config = dict(
    rope_fraction=1.0,
    init_std_o=0.0138,
    steps=12391,
)
Each number is 128 + 24 x the weight over its row's rms, rounded and kept within 0 to 255. Layers, rows and columns count from 0. Numbers have three digits each. The size before them is the row's rms in percent of the matrix's.

# layer 3 MLP down (transposed), 256x96, rms 0.145, rows 30-78, columns 0-95
103:115181123129128119121123118113133121109083090135058114141138124108121130141124152133156104114157094123170134132143158162178144116139112122108127111106126119101107098130146189119144132132167156100163144137118130131161108140104177155092127147107121127090147134165093141159146119087158156099
106:085099154155139154121109142104140158101135152142110111162117151139177127128131080119137099103135115143141114125098130103133140117117139173097120102159175144131139132133129133176155126109170125131128105118123156149104141164115145104137176102101100104148113132145094091126136113120148105215
099:175115139120096158170113148106122123170095144101146139181145110148117142123136136124109099159149138069138132124140111162128082131112141150117142141121117179115093121148109151194141085128130079136118118120137147179099105110097126134126135124096125139080153174125127122147120119153128116125
092:101113133110107113131142146113126121108117127085091124102098091142145133107103103120131112135073134111132166126131135137101107135144117121135143132135124080189125122101128074082123061114130114106122135156087197113089133138115101106125090112130096089131129096142141130126126094138166114132
101:166157150149128127150119148115155092140134147133112167127119157134135104178118135102136127106114097122118136123144132163164149131167112147143129134073142058164142150130123114102128116108106136123094156101149120115141189161135110131112131083165133165130131172124161092128133138133131068118
096:135162154137162109146092108106121094135126076166168142107112170165147147138130152094150122132076118120124111165139125105110115163130124118130133123136106136107111068119121145137107166128148164183145130125099148138116142083140121141139138108128108082081121102133101128115139095091147146166
119:121169113103122146089161093103141101154133167107139103131094146108131139098110175138147123106131128128166137156145104115104106137095127120088105135151134128165136170130099127129143112150086099140131143135130159106083202094119165131134099123161121147129156115120146131153091081147131144154
106:160132100137093119102133057134166090159112142120149149092106134156161133115180116104126146134121119131145131150148159112142128123115146120145145150175152143081128074153134139138076120113154130138132110123144165166114148123130141123121102105122099107132162138176095166119179127123108127118
104:117136122137123142093080091112119121150148117121148136128077132147058120154116187139097079151111129127081139129074110133119168124128101111130142091119169136135142089128137132101135125119113121106128110108092117085086152128093138121128116116125136147153117098100106168104147141140137172132
114:163128139121070164173077137119116158195160128134141166136180136146147099151138162121139148131163108117116147129137100117142141162147173103128122131138147082157115141113120122159154148111153131119132131125138099121141114161119154147111152147116114158151156121088108142144125148091163108095
085:118136118118090107107186113135124140110115145119147118156102120104096145126125141119110123120124103135146156126161110166124113157124130146061125154111170120157108125123141118170171126166125076147136106108100095156091149078178128154169151131160172147099151157121118105147125121150134121122
088:133143088145112159109175180118115106117105107108137122176138087130141120117081152105108155119167123157187151139132106158120121115135129136133147137138092134144197158140081118122116119157129091148114164117112126137141108125139131186154130140106117151097140095138151152143139112142123170129
087:137114185144155131106118167167102112146121112152118114126128085110120107159143159118147138128128087099148161115106127100157157099175088143147144117147145136139148114136122119153127086121085143103095075117136154129146074114134168102125115125121161149159147093115096108125102115137090118161
098:155102142130110084149171147108133117088141151130135133150136151147130132112092130165124098120106129102093118129165087183136152120163140118096072102120102116095148137094164132082120122099126117087146149110153132122130105134142150083144144097166111119069127127139132116100119112140139087126
104:126079130100104098104114130147119127141168128103140158173176091135146132134122120110117115096145094107136133124115117159113148123118127102133134099081167144096095143139124142141089122179144158106136151109107150174122130120126157127130151084134178152159142096140156119112068120128170121151
095:150140129131104111174173147126103135124098126127119102135117102132089107119126142109142135110159115153168107142138121105164122072132151121158117130114096131102125130168118128145130080126183094105104149090147125157134127137125110102111097133162147155140130179112167142195116115179152141116
096:132112132144138161132140126151121150170106174104154159135131127101095164122141152118111110128130115124106117088108119163137107168090126070073135094179079120147157119113083134108137167149129101115113127160116132133086136146081148119155139141124107148118114149105147169150137141139143091119
105:116118145109097156121146064127131091105105138153158112106117136114114120138107086141095140117126091118088150134134151170102114133137146154119159148133114128151085137079154097119145138151124139120119087129126118145146116153109076098159104094150164078135147122115132121133187124140155163095
099:091143127124103100175154143102158198116144146137133126127176112108098145162156124134106113162146160098143121086120141098103096142171127137106153093112127138112137173131144131132091154117140124170125137145170115133126132124116171110151134169148123127129113139111127117168175110140097094104
100:117140119138088160147125102154139106110127149130109151118122134121112123154115138130156138147110152105099154131170108168068109187115141085100111128097114125090197134115149171143128116169106160123102163136132118145143081128111141083096104150111124117128097145153125155114150109152118149135
106:136141125099108138106103135130144122127178154177149137092099173167148141122129084099151161118148169156129133139128181131107152132107160117090096145122106146065145109148126143148137102082158135133122147123147102132160148115168145109097154137141147100129142113140090121166133115111162131105
100:211117112174150167146110127191143089134119123115153135117096095124136144117116066138082140137120151125146137119147128095132096122135184120140097117107133110124155128111093081086137141146115127129142173096163123145113150108158122121105110125126128147104136099134110129132154117124150117140
098:125109100119144148120100080110113096137130141138119161084144110096155146147148106146111109128090119124123116151128173120110120173137099116091110088146130170142093149150132141182155120115121154163153102126165122119098155135150116156078143118116131104116135137134095150149131097102055132137
106:120132107163084138119218177141135147127140125134174130105147115120139134167137139109145088080129121141099128155116138074125135133120118102141127123122130116131170115096154114114116176136107108166139107092141147114142130136151128118141118165092167073137113098115116106100121160121133123105
097:139109144162108096132094105105193143160150130104121120114091116150109108077154122180087134113123129081128120148168096148126149136105113122117147149109195094136110125120141107109095119118103128133151130161104118135108145156179124159142113139155116154124116115092132158090155122140146137134
109:129128138109097110147159145144127115143105117119125121098171129144104118112137160192128159095104108100166125117108127144117096109117141110110150099117146129144163170137120140114151124151095137181114065141133162116109103119143165079179132128106136102125117147108116173111152079135150101116
084:082134099139107132100108080117168168122113158129105115080108098134141113099144100139147117142082157095124133139132091065100145122140101139140154169176127127150100103132160127172118119146093118113130072121122123122156103123144131180131148098104117113112111128131141140115112132134109126167
113:110126094159138117119121096136095084093153130157092176124116127125077110137122094136126123133132148144122136134125130126132119143181136120177097140103150108111083129150107149108104165058143113121154145119110116129104134124133138133116104107132152078115143121105131096155083137149137056126
106:131134115098145137153077166111149130136098123115106088122139141127117079109124125116099163104144155101144122091087139113099143122115175142201124135089113124147133147130139147107104088110121110137126127136106123191154136123122140099144117133125139139164111154177132159164146096121093096104
102:140138139101121140118125154119091141140135128139094157114162112130108112206123102145096161119138122057129123130151104150132095126131137170126086152147185139160109157145081095135133130104094097106113126101152131116113128131160124114123106160106148091145139099118157100141095112156146129119
108:120134101108169121082125170130118115160126108120164156147155139132097088140114101125108134144125162144127146141095127134106100075131152124098129111151109131132124154148130159096131156142107123179128092119121153106143121141118121123108146180129145114135103144053071130131121116071161105143
101:096074116095125135126110083103128103131185165145174147167118108143112085108136110136128098144133151161129137136125121092165149126118140139136119101153106102138128153156135141118151151173125136118104090132162135096168144110114098101146132169104117135137098099088098115131175105135103115101
099:148155109197140126103070151145112111093142130143129068107120128126136127100098116098135128135115131156096157169108144098124118126132136155131077099096115113129137141127086141116154115127123123120158121125103129116154077106109150150129169126175126069158082103138107148143145129120131142124
104:110119095113126111080107058188144152150108123110102115133113128168151126141119108181099105139159133125129105128134111053158150127135121087151103114124087147102141116109143115133123094127130127108130179138143144131140145118133138146133162148132153121122142144101095163128141097154149172107
094:088128141067152127160080140112108153098166141119124123131136115102138175163132136094142155103104099133127100115122127115141131139119077118117098145151106175165089123143130148130121154098126104145155174114150107118115138162142165146146139138146136121080081107123102121156166153121125113161
105:135111133103128092132135126154152101118113148154125117113141126152075107132182132111138133158141107119147153121112133130104130108135179073097098182173144140121178113119086114090171139118141135179107112141129131098159121124141137143107122106123127118139124148120102094136132082088120161173
096:122099100148140109102083144106142116134140142121130153161093151120113107104162129127146093141123087137129165095133151164159166135108095109145145147150070134068128125111131164112087093132107109138124098180108157117140099118071135107124093140129126134134095095126101143108143128094144125124
108:101104116154145120136084130130109137111141126175160050151153131116153126125111139140146135070075098140140145129107114100120137119130141171141138172113125117106111132146149085141113093142083149139099127146137095087092143145135159133117113146154122145161112128120150153090130114141159110171
104:116121110141161096149180146123120096079136131081136084111116173156123144114124133159115116117134129110149132130113128179105133162146175125105145113144156072133174142138172162157138139133145150099140126102107149114155096120135151138153117140118115137112085156121102137158088148103138163102
095:173140125141130101089120158094161084107170143119167139201158137111134112127092107152135146133137134123124134089127143128116149154148165081110112128126137131128112143157155148114128136146102134108110138125107117132121117123115180145083080110129147179136150091132146151127096174111151149102
090:138137110127171135120142156140127150117109074137127087183149147143157153155127133152112095145117109138111105098133142113106151129107111114137155152080097173118136090119116112109113116121151127112104165163159168135155131139130125094135140087097151106100132111137198146137177155113153105133
103:102123132085108133168079178135114154181127118118118154177121138123106142098126086143144115102146128136116165126156130120139127161113131180119109136163137126124084122118145118139176083109166072106141115117159123134083167161155125126119110147134096089128120106125135108137159116121141138134
086:154121161120104092134125117117109145146164133097141132090133148124131147142141108156149119139177136119160121113087131136098131160114135118112101094187120122174115153114140123156129167124127092125122064102125135134142093140123132119133143157140172088133183122108148084137158092072138122136
090:107078132119138096158070077145094171108136123162119084096133119176159168149169120119141143107137143120143135182125137118116139121137140131146140149134153104175123117148164151137140127116132161108124171150113134144102115076143158128097131105119120117105146137142096126152160130123100120090
105:109083107123130103121144148143143130146143167177115120130130114089128127145159103141132114109147140143151120140160106103120117124153096152133121134107150113124142137164118146132109150103090066090114134167140100118105157140147125160126083152124040152148090114108134097105119167123166127108
096:107087131147112121141179143107114135170149131139121129140155095149114133155134080167115149133137177114086164148111081148135111143142118164116088133152100106155120115091132113145122172121122109147125149134139161118088117125119096149139088146131098094132143103118094105141166091079141140151
107:092116144174103131134188088093111070119164142121109162168122104133155132147101107113149150118118117096086133130083110142122087136119162153147120090142129142132140099121107123116160151154104145161149123121128126131126162140117098129094149123167144095094172094149108111103117137124138118160
092:147160151133148136134161157131113097157173103122123140125073141114137144119153110096174159137123092112155140129137130132135131125157154123105130124133031155130106119115142140140121179128096133145129101132105112102113103133117184130099127116130091101115138141154123156166088166120135133097
097:148130148132112115113147118112150139158135166098186111126119152101133082126113152134148134118085153168136132078138117163104096151133117126140100162163169105127120143114128140155149127147105114133167129127125120155128150113082107110146132134126187066106101098159139170118165143135109123160
# layer 3 MLP gate, 256x96, rms 0.104, rows 31-78, columns 0-95
105:139123138140144105156069148123134167140143084148119115125164123125072149111103153132129123143137133111101172146155120143144104098096122133156134123090100121142149097126115126083109094126117065105131112154131112162101166147127120156201086118132158128124144134128161103167127109123124136129
100:139110114110151095136098161125123155131136133122175153151142173129153108096117131148149129152145122161131145100161119140139137142145112109142122181148163144124162158123174146070091154121094082090108144153131120122157121107115140126149128127119132155088080126138122195111146147106123147097
094:159146123124133103151097105132137154146116123185156166129138161128148142141131139083113141102138072125104114124147138134141112166106086153104145122134079123116149138168169120113114176148107136062140118126127141168114108120102110129125145124117087130083109170108138142141106131080101124114
096:132143151156148104131120170107127083100131092136106151150140132130126140120088164117116151069092167119120098107139099115114138118122137087118159162125095082114074131136153168139150105151114154122120174160146141113156112135097123155103117114082122134093128120125137103096089157113114148146
097:145139113166152150142113125134100110128124096132161154155138099136124127104128137167125147189142092091138143093132096176103102123111149105119121138136138145133150116166082152146112137160071101120134120157111152138146153152115095123159142102135123184119126102143113122074135117128178099102
093:095136137122123108139131132152104174146140077130137120128139065171112111112146172086108177136165136126099115138146115121161153113125132116127136104157116093105145134119119115107146129110136163140077107135096120160166122154140136140077097126104133154095122169143122094095090148164120145112
112:143122144141194140142127140086121133105107132139097117098132135111104141152086126136085166103133134123174113123102135161093123122144141135102138154093105144159117125092111127161185125121148118034138139110085125148140129093130122142139163134121108128136103140119091078141128119142122141118
108:070144132131137159122108111121125139143140118105120058088109100096039146148121155119076141180105148144161112145118148113142128137126136090102119129134122147149146074119125107110124138082137103141128132124108153110120129115112114143125153121087143164152130140108173129144134120134128147152
119:100155112151120142161121125081124133127151129172129128123121137149126127160139148095142128106129106149135160133144150147111182147111118115173118109139145129142112094079165201161141132121120138163146095132104084116128145133123108147148137112141166142159102169121177169086149165137137141108
093:155128128162081079108165116124122158102103130132150107127114087109126131136107156134112112099131119154160173146145104175139121133109130139096128140099142102145128127129148107177155116116112112122121089084121094157118107117184162158162170116180165138111125156122118095152118125153120105119
107:107106102100149154122149143141132135108098059102132151129156118138114180091135131148107119139112117126106126150145090149159128132113151105084149124096130154145143153096124113133123084120141145137179109123144117115139095147163187123082123138130067150106109136122108128115109163079136141148
098:152124139106167184157102126135128169110107098136156117129124128114125149110122083159115106188121102113124142137103134169106137114084143175149164074075125139133118101126158150131105153137114151137082119104133146102125127130128119111124141151159084130150115135136145134112152086106143178122
102:109150147167147110164142137097107105127073124100127090167116152148075113148088124104150086104128129092129120116181128146116119149136102111105124130134128129070128102141154095099158168099115130110122156086137155129124101120143114103154167086167112133125138150125154141105153142113134133142
096:115132137106085093131135153150187108131110124164080102116099135141145111108117130142157129126105137136093134138171129105128066131128097150145113103098099123116095154090106104101157137113115143125109142070135161114134114109096105105088144137126145109129101174111130109138184095114124146142
104:139081122094104158122129166132121119163164185127135131093103197113160145160144113131124134153124170099146086131123127107096126111126162113141110093138124134102096137176155123129124095124162149155107113120146121103132142111179143124119156099131149123146139164137129146088111109159088138123
090:147134134106155113149120143120136122150080109111126164194103105098112101106163093115106136106153144108105139101145121123136118160061091104104136145144108100155107125139132107122092126124170143133183081142129098104115121130130090127131161134186133102102111144099121137140127157129127099145
095:120122130138127146146134127140142131106135156140153165131135137158154183151071113123105152141166108151105139135122150151102091157102118152138180100117114136147113118099106108119143154170115154150152134110083121179108123155138104112162131077147134151093149091098141147112137146165152160095
106:149113140155139102121084135119114102106160132108141152111090136160133097133075134146141206100118156102158128171107137133142130148104146099144113140108125123146100136142113109135137099110103147127107107086076113153114092165145137128106139096067155101135125116143129120087103115134160106124
090:134184092158096146120177143170134119122161149116152119116126096100098127115103087137124162119179151137108110085148097128142144141169164138107077145162106113121140119121115124132125139163130124110156137102160072125102155114167119111117103123157160129117143149117129103125142161148166116115
093:117148122194113147151167090110134158143093124114113116141109115102118129154110156161079084134121125148125106103127078130150142108120121124134149043125144142147154114134098123138112113133136111079127089161096154126141096096120143125133144165106109125149132145113107131105119153163129081119
097:135087133106100171073128103106121154096120149146107120096144118094113144102131131112133127106096157129105106146139144102142123136124137104190113107115046110101098082143094124127124149165136105140099128105148131140132112094114115149117148082091135151107137140093121101135098133133132088134
097:147155167148150066110107131195102130127123154122129135162131132168119124137103139125118185137131133151172149094142101143162118089147112150130133124132118113133132133133137151121158151144111112097123160113079131144133088139092150136166170136161104143099128096135146117099102111107176099127
108:127115120156116119128064109146150049132127115140135106152145175170122087120137151148153181123120123136165169099135092165134080141133129129169100145145113128121103166131127151162132128164129139150106108176129146119113127102118127117137139142138131155144148134110148181100137101113140134114
097:164121133170125115143133144132146132165163143127130126129128116136148123110101093128130098093108116118099126125177102146138132124135079103080137132109172066156122167136122146135118135135098109127145127150091080161108121154163162156153144110140161164120103108089137140106134153185156099127
108:114156124122144152116115137131122135115133076108132115169130122125150115137099091075122112132131165159091118124145109144151159143149124139138107164134121123101150101121145132135131143144154132090157181123098082146153135165138095170061129095167101145101107143153106147158115153120094130171
096:091125113141150105119119105142188116118118117118111111114096095131157119129094107154126128139109159077140132133126076117125158126127117123097156177164147152100104146162181115148125124131111137153140062104151146126148087105121119157139137112104157144117135123088120151127086129148151136182
119:103120107139159156120130138126174150128118097154101114127126163152097127123166114147113149134065129147142122153112147122146126111129131154159091131114167170151057120106111138164116138086157126173141115123110121136122117159159166153144133104128158122136169111151135163119109093127082135161
092:131122132131137068158159104132145169137140134082116146087146137079116123104127135145085142154092082161132101168105136144107159111141154136132165116112101125167150139091083157123099129114153101154115123178122093131168126153129127136097094132100113139136128153139118145163096133125126104143
102:135153133129151124121163140170130142104130139113150093188126121139119135051159140121149106140113156175142156116075148116118181109128130136133157143101126111139164112116163120115102140168150151145134138158098128123154103113086110123145147092127088171110111143101099137103164148123125133118
111:103098112130146123147129177107117129125117130115140105164147110154112092096106116107116132173155137144173185123118108137102083089128094115128167132104130128117160177127198119096125158152101120108138117108132151115076120123116111114156196108145138122099132128153132130135129137122140111109
093:115144152128130104091090123110096130114098128154114146092119164167112125122124124142142160114125157138117144113141139120106131139122096098103079165123092131123136101127137089121141133130138117099134181108086102170113127114123148087116165160184120105119061129128124107124167095133082160138
099:124148141118141168154067123113078132115108120170168107144131131124109116104096110170117152122127144116113140142140116070131106098138134115083128137159141198139113145155126130167141101121139104147153106106115120107103154140126132162130135152122117117162130119097116184164108128145152165166
101:113107101113182141145130174146130132061109131165087086149148125155119148117093092152101145115166157087114139132127137126110159113142114152121120129133146097121073122135076134124164121082117125147146154118167117096113152140113112106153122112091147130131174123118136116093153140136150142128
096:092138134132133129146107110122095156170100127110127135106126168114178146194144150153167158112117121117053138093105136146129137171132176126132120126138122120174111133165114123107107107139129093115151108123151124103141149140161105137102119133137118124078101111113145130126105156144154078153
108:087162109139146115140128119072107122055147157109101143118177108123139149159124132124110158104141158146118147127110136132123141104091148105186170130092159133113129147153146130128113140110118154120169149168131133104168142100097134138170136109106163152140123121123133161092082124108138127123
095:142121142118196166132169151143100135121147137146143119106118126130125140078143175168113125117153150160170133117118161117121132089098110116126138142141102084119156122149152157159109116114135131137163156211101137135143168175100152127115111128128131131134106140133146129126124167161124130091
106:122139097111127089143089162105165090123156142154117101157141127133102156145153092146114126101101141162143104142140108096102121148149124111134093204105108097087127140124115126168139115141090104156142168123133091112079135159114134151137146087148150123104152131136157163130135110114132118152
104:164104105127128120107109121107112093171107091162093186164131125156129117140143119135077132100173117129124107132154122166134095109164127141164121127089119112109120103127084139153142152133158096125108158123081108132110141103126086118127133123164087085135087138134104119125108110088118146126
101:112137145121138119137116148080160105159127129124111158121149173102169169119158121102149095096089100139134124129121148123111133118086128162164092110127097111133101158117094146130132140116163091155122151128080158091103128107101139142158121136108123095178122188110152115123144101147162129149
088:152161156149133142079149099131116104111107134114110134121099142101099135157106108154099113142090144147119143118158116085113148101141097124128111126126126157147063112139138127139155083129104133183118130129166131107126161135171171121093149072108134102136139150094097109134152137104088109147
097:138139084172162124099149152140141168090115135129158152141129131148142154137135172099144121133115145072100116119172130097140170132154140107129188136116143133089101122108137118105117117122107179144161137150120094133131132133128142095149119140123107172146118169084129148115129124127191120103
095:135120116144148136139128137091150104137091134158128126163130103167139113153130141120121129133127157131126132131141116145113167106131100108157161151103160127092146098109178170108134113123114131183161159115147119094151158192116111138117131081109104128103077079109150134085096158142137101124
107:101097181115119133163122164094130139108137140135136176088153124154161134149092167094114124106155151123152132166107135124142113106126118174179111135123095146157161105113129144066125124168142143134061142103138136170133123121101140115124125174128121111101108151119139125139157114119129145115
097:112126132142124135133159127130142105095133115140121144156106101177094150094108104114132083165179131106139144134109140149140163139143134056115127098180134142131160122146145109102181113160181163158136143115116135118168103146107135156146132132125169126099110130110120153089141130168126143141
100:155143130102126159115169134116169115116136123106163117099109148126148140120106079148161106110123087114148167144147114157163140099111141105130094134129146154107133109173158146111156106148137089153163091120108095154087114162126125146101119131161109133176120100120177162104124147153117160126
099:100135117163150135120141168128150102112144100154132112149171182137120106121147147138122140121175118119128144154152124145101126092148160148143110165112098137129137138150175145139102101146114100106098187126155120121107139127121176075131111122169130125117106120157146177132111098139133178092
094:162135123135165151093133107150134142126166105072127136137136180105099140128142101192132100134106111124137168136114098146139118078153139139151090148111121149157122160094092140119135112137082096109130091136134129136130143177147120124162129119158153136115169096120115148072126120118136122098
095:130090114124119147115159128156101154092113109134134139116155134186128119118124129134116100133169102137121094166108178157115137126146125110104133103154182146090122156153086179116134146115168108140119124158133149112112146157173145089146151129154133110132118190097118089127150156127102138122
# layer 3 MLP up, 256x96, rms 0.101, rows 31-78, columns 0-95
107:100129117128181149144139117097083131122113144154096108085141113106146144168124117147124140115128123160146125151139165137107189176117144164120151132131143149153126139107123135163106141102147141092142110090130152120106082158145138129119122115069110123156127112093122117144170142127174095177
095:111144110132127130115100103180076182144119120147132146134122128117122161131079079153105115123130111110142129148122123133148157120163128099056144120099164119169164106128112106111153155131127133097135179135129113109177161150139112122121114133160162131124093102159119139117126166117159154128
093:135131153119104125129140114128149106079100128197161151092114108131143146085128139096131141081105128120121108120142142072156124129107073149103103128133081127092151115119138112104143120151101131085137109103146141138072106127120161135104147148117092128106132150097145093155107122084135131141
097:129153124120125108119188080121137133128111142099124151117114138112188134135143106127109087124142121124063104122123133146140114115122140151161090086124161179126102121151086125102110119146171098154129112165123142116158137109135126116128100149101129101155161157112119162150149114168122103181
109:111125155086120158111140144129138141111103150125110131106147139086109152131150095127089104080141153133146085127105147105137119127119070127111114115107132123108120179152141110119159116094130145126081132093154114109111147141094137121105155116147160089162174143116140129156105144167067160152
099:095163120121087147117150182129103141145129105137121126138089110139129117109117178096125156087153132130109112163163121115098137108116128087133122117154143079126146135103120120142143119113112098131111124130117142121134200107124178153094079112158101166123137140148141125146118092173129176135
106:130146135165092152107172113211094108163146154094111107157133112138155129131157122128145121149127155069104135128136122129129146107114104107131133134180111088115150116152147149164148151129132112171106091164160156123135119124145144153132124109117151153182158120107128117116152140108146147104
104:122171150119114129119153149108077150128126107149093136139126118081123101130144111190123098101143135131080103084082104110147128156117149080113145140109147105122118119141139100127134129122119146157140184102141157148142160142134156087130138135123154172128121145150104076124146173158120124151
114:125146131117136109130107109121089132157172135152141126094130137118103144163091159112164176127134109159151135101119104104133106127123148101125154098164169106200130122093175138136147151123120142135142124154112082084152171147145142159110154106099114136140150082109156127103121144163133118125
087:118134144110142139122104081149119118114113165126098135097145090136179106136109129158145147127113129135070089108102137097159159109130124142148147107140181159145103144105112149125108121151161152166102113160141105129175131149136147138121126094105159129157089171114114137120145094121132076164
108:116091131149148152127168138118150113113101071114151142127110138142107112104121125132114136164101110180146150139131103150163121125109132076110146121097140197129141163086121097120126095108133117121146134134120127136124099157156183103098126114164090143141136135156135151138126130062152135160
099:131102144136142127103089120124138170139099109137143126121168093133132133107135110180100087195102099121119152162118092160109157110115143118117170092091121163152126139132123138108098134119127148130080131104137162122122105142114126090138126167130118084144105125139145113105123092078153172125
097:127155107173141129112113082117136136162125102138117104104119107117115130095127131123116129151119137148149112139100145111148131145131094146179129121141152140145132097167179131142132095153164143196114133128094179149182133115107116087130093146096149146153143171132150142142126125123073164138
100:137089128096107148110140150130116102128148127110115122143152103151176119104092081130145131112143110134091153096118096091127133110121146110139125089103122157145101140121098131107114113112066090120095104127086166098149118110119121086150096093129145097142115094137119103101149106122097151185
099:118109157112151163117118114133117134122125152138146130129138117158146135159131119152109109148110152145131149117080159105134134142088135183101132089137143153129088125140123138143159109117108173155111080151102119085070124130128114155165136129063142098111173086132129129074114131107161128111
091:094104105138119130125112088120159071097131150157107140131122145156078125141115160146111103138081123119145123155120161117120158122132102132168145128131097135111156129131118134197149089159102132144134138144134085103120120120143141129148088128108169078163146149095115152111115073120142152142
092:129102132097109111143081093140102148134115128122107136144147097126104126098073137153145111158130126137082088162127100137129156110169089095104137082158167115098173110142168099118155188113182157124142116120132126134155104138138112100145109132124162128148122145125121123127140126157139163115
097:118119187136135107140077125141116094108151139125146162108098150109114093109120129146124150109128112090158093176105125134111107105135103128133119151100124118093148107140111064100142134090135141111140109074098142145124060155149149111148121139104149109119119146137105135142103088166144100141
098:139105123096142077110139132106115132131163111092136102113165120096132175108119099152122094147103103151160082123125152120115112081127133172124141086101109135150097103142086158117072140078126107119119093124101146149125163118117125112107139116112112133152154132127142095157097152091117157139
106:157119102115150150116115157154151138149121146162124095161145144143083136147142110127148142142114113149132078124141134121115118132093046143163088159168104107139109131113135111174150142154070098142141120115143132126143145129111086134108149138120162135118165078129132166132101129107128168138
097:121115103170157129145121120170137104117142090119182120126128140110118152199188131092116142162138161121157144138143132141143094090116136114132108130131121090086122159130122130107129087149131119127135121134117135099131130108128157121167136147121159125126132164146139117148178085074132184115
100:110104172157136160075126146132124104098142134123110155096124135131111126137077110157121176131114158131196125140163136147136126120098141117120151090144156133169110160146146129144161105140108146153125139117099139118102108139136149134117174095131111096106156069140173122118107090102134136154
107:142145113133121141167111131136122141156108125109127124186142125142152148116129167116144132114132126154102136134115108164120088169134099129124122119148117146148119127091079166112095150160118149109111087190142139112132104154086123144124150090160091226131150135115146138138109137132145124107
097:110070132114088104181137119133087132114128116137145131115151106103162157101129153051126125131125138177131131121123177132164176130135137117118122144094092106113150109089148150159128140150164123141100131155134124150149103150087112142129138127099122108117138161160122092142146153138121096102
104:141154173132106149119123163128153137156116114133158118157164126158134089110119126095134089126076131152099157137129131176104134134170099148154134148124112113105169102117130094114144140189118104138143172162106119162132163132094138106113096112127130133116115177156127190117130107119122116125
100:179130115116133127154107133113114098128132109143131163139169130108090145124167116139112139159152141145114143116157157192185109127133131156130116089110143138122139147133075148102119156126172144134109188135104127135107170159146120095162113176133126137132136137158140103130166099145122149093
111:141107120184134106101136117098109065118125134121142172139142134090107124129111088137102107054166143082142150117111170144111153124140140109153126134135138167093131129191110122106176144144137120133135153108094108186154143122127127122151138144123141172119144125105139125127128141125119105134
097:147108143142179120135151151082136099135087112152139103114126075077147139154086124121167111157092101150165154107150115118152104159130190109120168142115135140108105098114117103120114120122123150131106129153098119171111084163143150145111125107150122137127108131178148123126105115101136138145
100:171140176146145149125161139173117125123112152107124090172110121164101102081129141141153112119105124113125147108076133129122173117116171152090142119114138148142151134123130101102111135166098147132140130150134146144137129127078096099122141155123094088151071080101117113105131146129147132098
102:125101131156090130149173118126124119108130133161099132106104093137144176156159139135156085116147118097140133113162109099164128162113093121130110128118115132103135092101144113156141181104150135134172133124136151171122118108183126159081150090154112135133097119142152096164140125138103139089
095:114099108103123125075178137148098115124108164138121087122146118090084105166166100147085114125129161129159107118104122125140141123106171117142145138094146124089138120184111125129122089188173134125120125092118131088111107104129114125131111158107158117123142108094130096147142140146108147121
100:101135158124109190160097107135090131155100121161115097127141132116126133119120143143106127129147129113088113147149116102132161126127143134129173134095162170132135149180130106122109077115176123120152141141110179105099127141158095131177089148107125135119089120090142128179117120139124161138
105:170134127127119141084076105157127099137155107140107152116098188149113117152141167145118111153124108154130112127126119126097121143130125095180123143178082158128157130115163131130127084138137140116118142153130179118134174103113134099124162144148145110129106168143128177118107086141126162123
104:107101142162129111148138130125086137148177110124134163155083119130173125122124091121109108147135132155142119114140169137120146097091100142156151119117124107108144123146128103137098098138110116094115107181149174152123097088097136132111102128158109090104134153099142125150185093169165132117
101:127138141098141093145143157109081138128128125114171122087157094129165137127095157096144147126171164118109124105126144103109113125099145121150137140130150098131128069098163144170142175146121092157102152125147095125132105103113105136098119122129114185107110105168097104103127117121125083119
092:132186096131105139130114138151116143132098127130146084150170111153134151166102102127082122116140145132131066159122120119118078182161112117127108123114120160135151094139094115155159135111127135119149158074139137130119191121179117123128171128144127119109139146154131126132135156154122110153
102:173118110165131131126104090142133126155140133134124139112097139121165134189128162084122151141140122101142088088118163183110139156129147146144115124150109133140125114074168187129162181132130116094092120155115115163135139094124114148130171118135121143108112125159101100141138151137135115114
104:136117106105134110110150128117086113109123117138158155150128142147149133122144141130102124090184121143122115102133117169124111108138151123127150140104157092145153145146149130121140138135141129109140164119066127157164126102130143116132164094158079095145066156126066077145109110150110159092
103:110092165108107162132093130127087161114089155178113101130156123105112116103152166103106153130138131154107147151121107107131113145140114126090137098087091108154157170081133139111124131084139168138130149156117155119128117153131153128131148166138114110143130174136126119184133083128098129121
088:171083161140153144177092105145130120160161088116151126161138157176142105143139130132131143111116102146146090069121131135173135126133113098095176135157145155107129128094124165130114149147159128119146146144117180120136152114103139081137129139128111118119118110145089137110135133137173092121
097:176131122120127119161153135127117103159073137131162129170146119138142117110078120162185129141165096169115127133158080158128136156143121131077116129109165097114147139103148105080128107083111122074129118111165153120119150149114117113107174128144120127128115129141109147113122134128154153116
099:136112124083136153127145111112139141161091137159126102129143065137136111131136103129156146115106138165113141133115065153161176130116120115118120146110175127151143089117150141124113119098110133151138134095125119106150127201134138142105104098128138143118124107133171158126105171187155103109
099:127128088150179095134150135105121128156123154156112135114127096164110130156179118125145121131139128152143136105089115150117159161125165111103176143152116125114139185158161159176144131123155119123167098155136121108122111143109121139147168107137163133113090097159136151121093162151164115153
097:121141139120109144122111168109130156114122129135172139109134138137187095123132124173148156102145123113051144136150099112107134133123198142118104149148156131121125177071146128139105120103111124138108123084143153135121129130104138107079145195157107104153115128125099130133109133120131139121
100:143177156119149141105138142135141094061127130145168142113115163150144143103088154097148115135128104131173113111113159099158139106167115086141158147138118130098114143137172180139119085148146152130127110116103110126129114155117129149138177088147134171143123110125144124090092159127124112128
104:156112170130156115129170128132135176165117119121145110131118092155116106103179092119125091169093101129171128122140146124157140133125124113133117116129108116135129146132125106151073084112151123120134120173094130112168103162150126176124106104084152161181140128124101127129124149122113085149
102:090126162113121132131093116159081177118135138141159138123155123155136124119075134138090107128124169109119121091103093139140123133111144081105098122159143105109160125124124086104138090116177101119118146125170155112113161130152093105124143134166162179136114120101154082121144132110117113139
096:134095147140094130114163126118089169107140151093169128133143132168150105113091130121134121126116116165112155142113143172109128139124126108115149130175159146092144159149136167157190151116141094120125127133127116148135154131110136100154156116197171118142129154139089129145138187141119128113